Weights of a small transformer language model.
Size: 10 layers, width 224, 4 heads of 64, vocabulary 3671.
Architecture: no biases in attention or MLP, normalized queries and keys.
Training: a variant of Muon for these matrices, 489M tokens, 3730 steps.
Each number is 500 + 50 x the weight over its row's rms, rounded and kept within 0 to 999. Layers, rows and columns count from 0. Numbers have three digits each. The size before them is the row's rms in percent of the matrix's.

# v: layer 5 attention value, 256x224, rms 0.183, rows 127, columns 0-111
# o: layer 5 attention output (transposed), 256x224, rms 0.139, rows 127, columns 0-111
# q: layer 5 attention query, 256x224, rms 0.166, rows 128-154, columns 0-111
# k: layer 5 attention key, 256x224, rms 0.167, rows 128-154, columns 0-111
v127 111:475443358493434489589473563484528537470611551551499452549517514559490575474509506658466503493488522509463543532492504471457544488524384460467493522476518509377555537456512536529491552384471502513505442466534489542547469470505560537518422547508434466360480477562636529552459524581406466536517455486542470485503526523540500472522518498484
o127 108:492513431558522457427531504455536590537452447633444478502501428399547467532603461524490454551495478414546450526515414562481411496554564521489529497500556508531560461494571495492584514587508412503457454565461491495428505559413513535461475389508463501404463471511475459462515478477501505483576456531522476486514499444457383483455455526542
q128 100:511488515546444494595529482444618446489412497549454521455606457454583582566514488534569549494542553452539525454430559428444513598527486489432474451563466529417536521477494447418526579497499583500564420528512491485447425621508456469485370572490604534539511474539496471497509495481544526488471424594566546455387524471438514527573518501451
k128 062:491467512460620587544438459485399525569512557590527489501447461463541417401581528524531487537514527454549450554525490533506557479495440515543483505502466474541445531540404471494518380488522473464530500502513467485581447450543476569413451560441461504505487607618426487494510552528519528519600448482404509492511420491499559583448551491524
q129 079:564508543590488468482471424563477563504433469468505412480562481595518568525608432532526490470493594373535464453512476405471476529477508430466521471451542492505513523506428430535564574593577374491471510540580428410485459528561444565545471494537553529561455463530531478488532538503444489625552477532476471514521514475509579505562549442503
k129 074:418410483540535547538489479456508435474478562455502492466412565427527459510502558507578426545471450491471443544475453359582539520423522504502452542583434489459440466539489484464499366521525546529469484511442592553442514514386519476513419463493422569562380592432496491507477474543529542380599457455416463548437460491436471561446496522475
q130 099:473507514504500528582472486461513455468536593458422351467488466529542498479521439537529500458490586496547513433531602456511558530441536455487455382527464501444438419556479526547482490490508514409476525528448449547465530493454379531504387468452483561518513515448473514547434438472537504491429411501513469491481510564464523438463496444492
k130 069:602572511579604599477470485507429537561519535519570516510447448439566544483542564501486572526396491503500510534559416388552551504419537568474500334577505529479505560482448539500457546468385600506503512451576476501467454413421549466399402580457469480608502520580443447509470486543523525555531554449420540500456503485565527510500513531527
q131 086:486563426431526485572574622452541380544455527534495566480495547518452461483503586458464449659546487528510471451406519450557554580431432545498529553516428580465512557527515471430407486549471547521550479459484490564400449502504482395462515571457497478440524525541501465432483508482502448436502405387455472460487419555436458490457441507470
k131 113:560550504478459470483533387551450484516541513468426514538548506463661507463503508406414483523513452556541515565619488492531567480513415464539560397432508531524430558416488522471400581566512534536429491424541572564571531541560524485467396498505440456492581577450572597503504404499458557485490477457544400445489492478511548520564523523471
q132 086:489444474444464554569443463519453488513499513493462472507565514559512628507501567507534442509499573530617398454524573451543543439512483543555441406529483569455500366458495502533388488499499531434505462477439557408445553483439504476497462536490518492522434445463481455485488449541463543537453451422456480535399439469509515529517482356525
k132 075:460582457566490525510587524510508405548632475464564518563453507441463565449551506534513516574525506505551441556588426495500485512440512621527455485503390469462399561555388474492547543421403499543505495438513477571453556435445475576405473547435432480466457564543425507529478486475439411487511545491441538492470468525529549459497502514524
q133 087:508539497474416503474554450453548385496527558463547444550434463503499476392547416462459437602530463540440489464470509449458438538471564484495539430535519558523511415422464438405493428540565519499449528473589558494376500494455432434465471424520541488478521474438446635515439396449526479548492454481514529505506547523492449404475423446436
k133 076:497479539619534501512514512462515465432500460534492438419420451571536452576474519528462531539442504439371536518631486433526541585561543500456468409453598441473542495508481644571567534539519516484486551538532530471598556485528504420479501492567570478583583485523537485483513440442444457536473399485491517539562520500463517489517567541560
q134 093:542484457457463474417499554509491480528461606555471404448487479484478459541491539511503459566477570538523451507522579481441443464456629445511560460541585494551554347447512422412515501474508515429459514390475484527413561535529429569599487419476511511506506446514479574464568513467586521549491449460457518607449456441452393460425458505521
k134 076:572562432477458479432527500599477462540484456508552452477501453604565497518541439502523582561518453474551430504558378599506508435429589584406502521510496435530489502479472456540492521489498506489437559388505501565522565498494423557490484521558502435452501559494464516477540493493381433566478580433481548483532444524560494455442507501511
q135 082:533581529536511534493513406546498532481554438557533532509553535479490492544538563513510612372486583553478474549482526548456410471631450504453518516458399491558547468524520461541579540562560446559532515409517452481484542611513582551473496470466499584451560424538518443410478459551445595501511549596578569465567510489418530527525611482535
k135 067:559488531506532546510457486410492416467506489497554482531591506528483576407485508458506410485582464509565426398480506443430454413474585487620454504507449458531544451420487430440617483465482392507513500460505538490424514532486600550463480519443407508432480380457517585464490544482469485500510481476457579471514518440478520524556580523524
q136 097:544495551495482569489434391456502439555588400454466552455557477446519590538449504577475408494480490500465533506518491469503553411548484595456384518436507512480555469481430586478480510477495475463465526548509494415404496536450513474400506562543466511487551424574540458469501518477378466519552508534445541454506439531447500456486508552509
k136 084:565515478509533523442479529567452613504483517578525579548498428483581599511468596558548478455492531511479514525478554583492483480552459557596468504498390536539453504458500570533556452421452450436531579544585474483601524600529522636518538519430529483536482398459524494520530610467459523529538505515491536527563483540483458441535591490475
q137 103:437398567475406484472529589587478522530488392442523530491493409471456497478504390456466514572500485561546532548607469507441553483500552493579483452481473429476441413473467633502440472537512499537531531512564503615573498475435523524496604452545577528576496511486591494488513453553516556501423558571496552495493491509452501616531491419570
k137 090:490500399556498530577478519507472503485470439542459471564540544480527619518588506479533602454454393502508482478482500488555566556585553543460499397519488461502523488533497566595424499465530557464497589572528500548554573488510530571507540458569501518505494454454481511538466391539525495591513540465527545462404538503444497524460605509407
q138 092:514526467452625595352537454567523580511562511563484460503563467529526447505616485547573525489453484540488465582574541494575440538371569480512525444517532580501514597528459548526581465470459474518505535483603509478513566510554507583488531517504504568493531406583531467529541568461512444478570483601524465517521553530505515451435556535536
k138 080:489462523455611442493592478521544424493432382568506485496461486561498533417544483457514536625493458468546460353463397440488500458453455524491444539495474539429539501453461514541493561494499441523365543520406420490512557468517530435429560508575426475461460490569535492484517384495419516552491479429511538515489469465546595535575531539469
q139 084:534463490461443584476486564429390436478398552484478458567407449481510561404485466557494413561509525601473527531485576452505497615525554529528482489422467395482426565493498515497413480422460536557541475513553519441481510526464540521497481487515515506576466501473535476562381536557414455521514540430560541485465517541452577607520566498540
k139 083:485469480551470544465455490502443530468514576536506409584486578478412508509524489482482565564496540518437547506467629505511549455479547530514450477444492550430405591468411557507495530469458554453501440617544544496546458462542528490531533508486484472491495622527535497505473523535413502481456413448491521445498567574533515441482499455426
q140 107:436443449568576612509505418526411503487431515493532486535507514522480523480456478475458460431565429488423533508446471474491404461561501560582473439440454530518510563413512552506537468577494538555564578506497496499429496531486516495489472547431518554589558464525532585522495480429436483597557553517499453464435509557597526463440553537512
k140 087:464444496468606542519432522447478459512539466557503573510525476575583495470570411416408481519509508465430525408549562521468524509439599547552547436497498459570497410494459523460484526451521404534420445449461537514477543500557489377469580435476475420513528527455571586505472516458465493567539531481618498420532464462477450520494464534468
q141 096:492470492567470494544461590418545492471480572429582529451503565565496535484384513510410391517519466549571436470471486436449495549448438493495527500504565493525560473575487552493518481424525496426530575408592522480508420470419536452554399394488473496460476518465506460521466405564501476544535437497522488468434552503436528446448463537530
k141 089:494556492537565537525507583427583430452482441499505537561488409514366510472524497475558429571550470504494465545517546519488483510534478396417552504443515465547484584612535442525496516491537511471614463539458444456550465522469504533399426576558467538490540586501422475546494430478541551433452525424520580554460483483424411554583475581431
q142 082:389539424465510489427467476515446532486531506522449611560428457614599587498405516461481496533459502470531632590522467492608485524542467550541524426452526520491524482489458543525503568472462515508612572467551509517472600450549556499485592538452541476558514506495464561504496448391449471498546586466436462467551545478478556449444510566462
k142 081:502551588552548384478560524443540423476506391517548579502533562531476451458445508519452506531581459511586379485421481599455459447450523483386488478567485482556506476437566401496482529537541479570505450412512488467525500419494447447522485508602450475495491477497483490442428436532548422505545538480532458569565428448532524573529430507458
q143 076:336436453511505418509484549427524493593563472459541552500421490506473496403438498490407469597540316484505448460479488527542525570514485528523508502580481389497504490480556574506488476497486555428510506557531491463454447434496509424498461504495464425563471592436472521501503490424442504544500481443467421518473501482492557505477447526435
k143 102:468536551545463483540497474509528559382536548407492528517503546534447409493475489526503474446494497429511588593499508489607473421483466566467529508446449477501415517596586418500484533413519507483589550374567413519507476499546526502469465464503577544489611578506484529532429483455524431421529517524427500557561423427522508463529457534602
q144 095:517459543471534464496435517635514487489525463393465477434491446503531463567520515485562544571509547449511485610553456599487600561548406480524549425476607459477534469511510473520461532479525542422524475498533467517454494420601593516491628553522480463464511484539464406486459516617503472467512464552447531499502417351502504582528398521593
k144 096:473430489458478625533525533523464531482472594464478579479480478519485529535468526538383586539496492500578455513551514558450585491471561596510392536427507506516498567518488521550519526446337463523509569548497479458458549577486515594582519449525535469542475479504531620516529543470559447522481535530488422546421450557467471381445404486613
q145 114:531512529547499480412460543518485488484403461512586428576475523396386582482510569526503563540492513512502516500456507530450472594508578551481514497407454471565444470541576468369492498451509484458478544537513637507503486484483634542460463499470434479385467438503549455493453486550492429486486564529529459486419549577486519520453497565508
k145 127:536485490456518420430551541467490487414419522559464464433583441448479505483475542463534522548482453532441515361512583522569426498482400560525516457493571415464476489513503605505409579502416487481464526478598526470490546414481531505474561540513484469541451482465507493416487554498433565567497571552625580436485421547493513464512488507470
q146 109:600505501566452472507592448417507574475557416592580556479393474432415524429530522518515481523544594540538382469417426497444477490510482542512559395533438477470507487537470440428358450476502506514535520526414552456533528525407560496525464614471456469427485478535506417586472563542522467562488510550459475456564467477496469505507495528385
k146 094:474525554557488407427448508550465525465390483546451552557502470492526567490481633591470490480541469500488533576515591492414448444437493457495497496484463475452540428501463344404563456539396508490564470490481509449558464532511524556514457580562445487440478514505537570512377519526459530501548582471548504441462510485587538565588551570477
q147 116:559496403473467461518564544501458427483487595585552566526467473414613489592570484457493505505455454514612443444528509438534575552470495487494491479472554570399460547482541501556579456505549553449440464430506522585466457531576488552447441467594562489511475555412496546455503507476552505460520483468471518511626537494506523469497450530479
k147 096:482475483529450474530553503572509519559492480476507410468467468560448582530467505554472522445499537485435456446584546514542512527564506555489451567493490455482428591431564554505491462447464474560518446530506491496504485445460507511489549505472583554466532482469520437460463567469568410551610501390323527515451502546543513400458456450574
q148 100:525506455514538538463522605443514431461529573481452470524356501542508459518494443440565451578507401505508470527564449494466530534589578465503448587484464490467484503495491485499559410581478393526532413451466507563500472538507505487552592439523500494555491584451584510499452411451556513535591562509479456464491505409493502494480456648628
k148 094:526600524563468425510552556548533444518489492518449501468518458513450503593576497512434459504488525465504544476469569497536450437555475493565540364531477553432516491532550544519513522544584548509459510520500528479530506455449456498479490378504571584522512526487504476454439414554456488584483459467518547490500477508521507626400536574520
q149 111:476499521470462449536507527479491512538513500558515498633479496459355462506482505552496535524532513354468521450574467551386506499578499501533500499604395477593493490487454422499505509561552533527522547399516486550464482432563449549527476572510516468522541397506487500544546542470572527529483629520429502567512468449463488456490508477457
k149 118:592429459501413370449390535508429461404444567493483470524472552482515486442492505483512469481554526546585504527569515539509487481468548540494446474612516514532490480461475499478516507550517542474443600517518450519443414583544549554437474462543495519479562506470502550468456486432586566496498391477563462489469553529539532551471441450480
q150 109:506501537523508554482501457507535520586563440529495459486549501515530435478565525514499520478491547504499565468495478540515501606489424454488538563542546498474460399531502530518480459550372502519504450540535613442448544510418430452493545490438543468447549507593537471451563559523440490503502435572541431544473443468547558550529479538352
k150 095:553458426532568577406505464422514564499451495468507520475533546544499443511429475500574543539511601442508532481542507428431505571522459525540418431469456554500522489527447577544445499485461431507458497542470480559503599572390541453519437492467545488535577513462446440477508509580466500520437421460488449480482514494555436549562564466507
q151 098:487434508513519505493486509520585520418512572529548561559534628390519568476457499489464460463558526566466462445462508544534552497543471522544482429469480501534551442467425545499495478549476405517576579530556578525407539549566496518550618459506451459422436506531478488512506528459471561614565527544471470518465645602525399598475471456479
k151 101:577537536477493559496456403476469527411509499507535505482470557578583414418500378482533512433516425454523534459547456550417568423590502494414506519417592513386423499572525462538522545529572584480462584494502466487415559538446565501529568449579523516462488501461527525506517515498471516466489500470549406530553519450418424519516552514503
q152 100:466558495444493502505406495543531469561495534500560506509476431471467423544544589537512468495540551483562532459494523464555484597471464473475465580551546472559564515554559467538514476489492570476506561478454500577588527507537466454556547514524576535530483434458564519614574551451500487513489480488427515519465484488471492546355527444474
k152 105:424600420484528624580547534490499408441578511504459405632455484511426509534609506487434567545448566315427469529623399519562487578468460449528460464537485562557448442441455508517483535549469493507613507434529450551535589489459534542501586555459515527513528484543423510543473542361499554482498495550436528502452499423559563497487499487551
q153 110:511500430591453490522510497513428469497470553515434456489491464449576550432452397566613484562476533468461489522564485487589474526504515497536418476437551545488478498487484463529455528478501480532463531394605482479580443538549540489578455536497572444537484504539492576538580463528572540577550373579453508577438587478491486389572491531522
k153 097:571491507555513462521378473548461533530490499449505459381502518491508410491420494480437472537434477450352450541487487420465501540542494450395393516460518436492533498509527424510522495498432534466453472494520423587485423506412533499510483509533465499518504623528475504483478533622471506529473459400454513504415412545582472531468454490522
q154 105:377474441535535529409428477448468541451399442537584571470486506540443535509485559539528497447438492541444458555437424518455517481450420564468480530451431512472486544525498558432532582541433539469546462576474518515460416480543412510540556483484359455510565489514559556521476597531420482434536467430537474472420456541420530507476507434433
k154 102:423471503499447496410518452529480558503551490476586512462521453510495492510462482479462462481512523525451449497511673510472433447552450482447499536421578509531443481535431327514467598478504531556472450411452443459505582470523533522474390522474472602512534517541330391560533508500461481462548539497513448464446532517622447579464549493440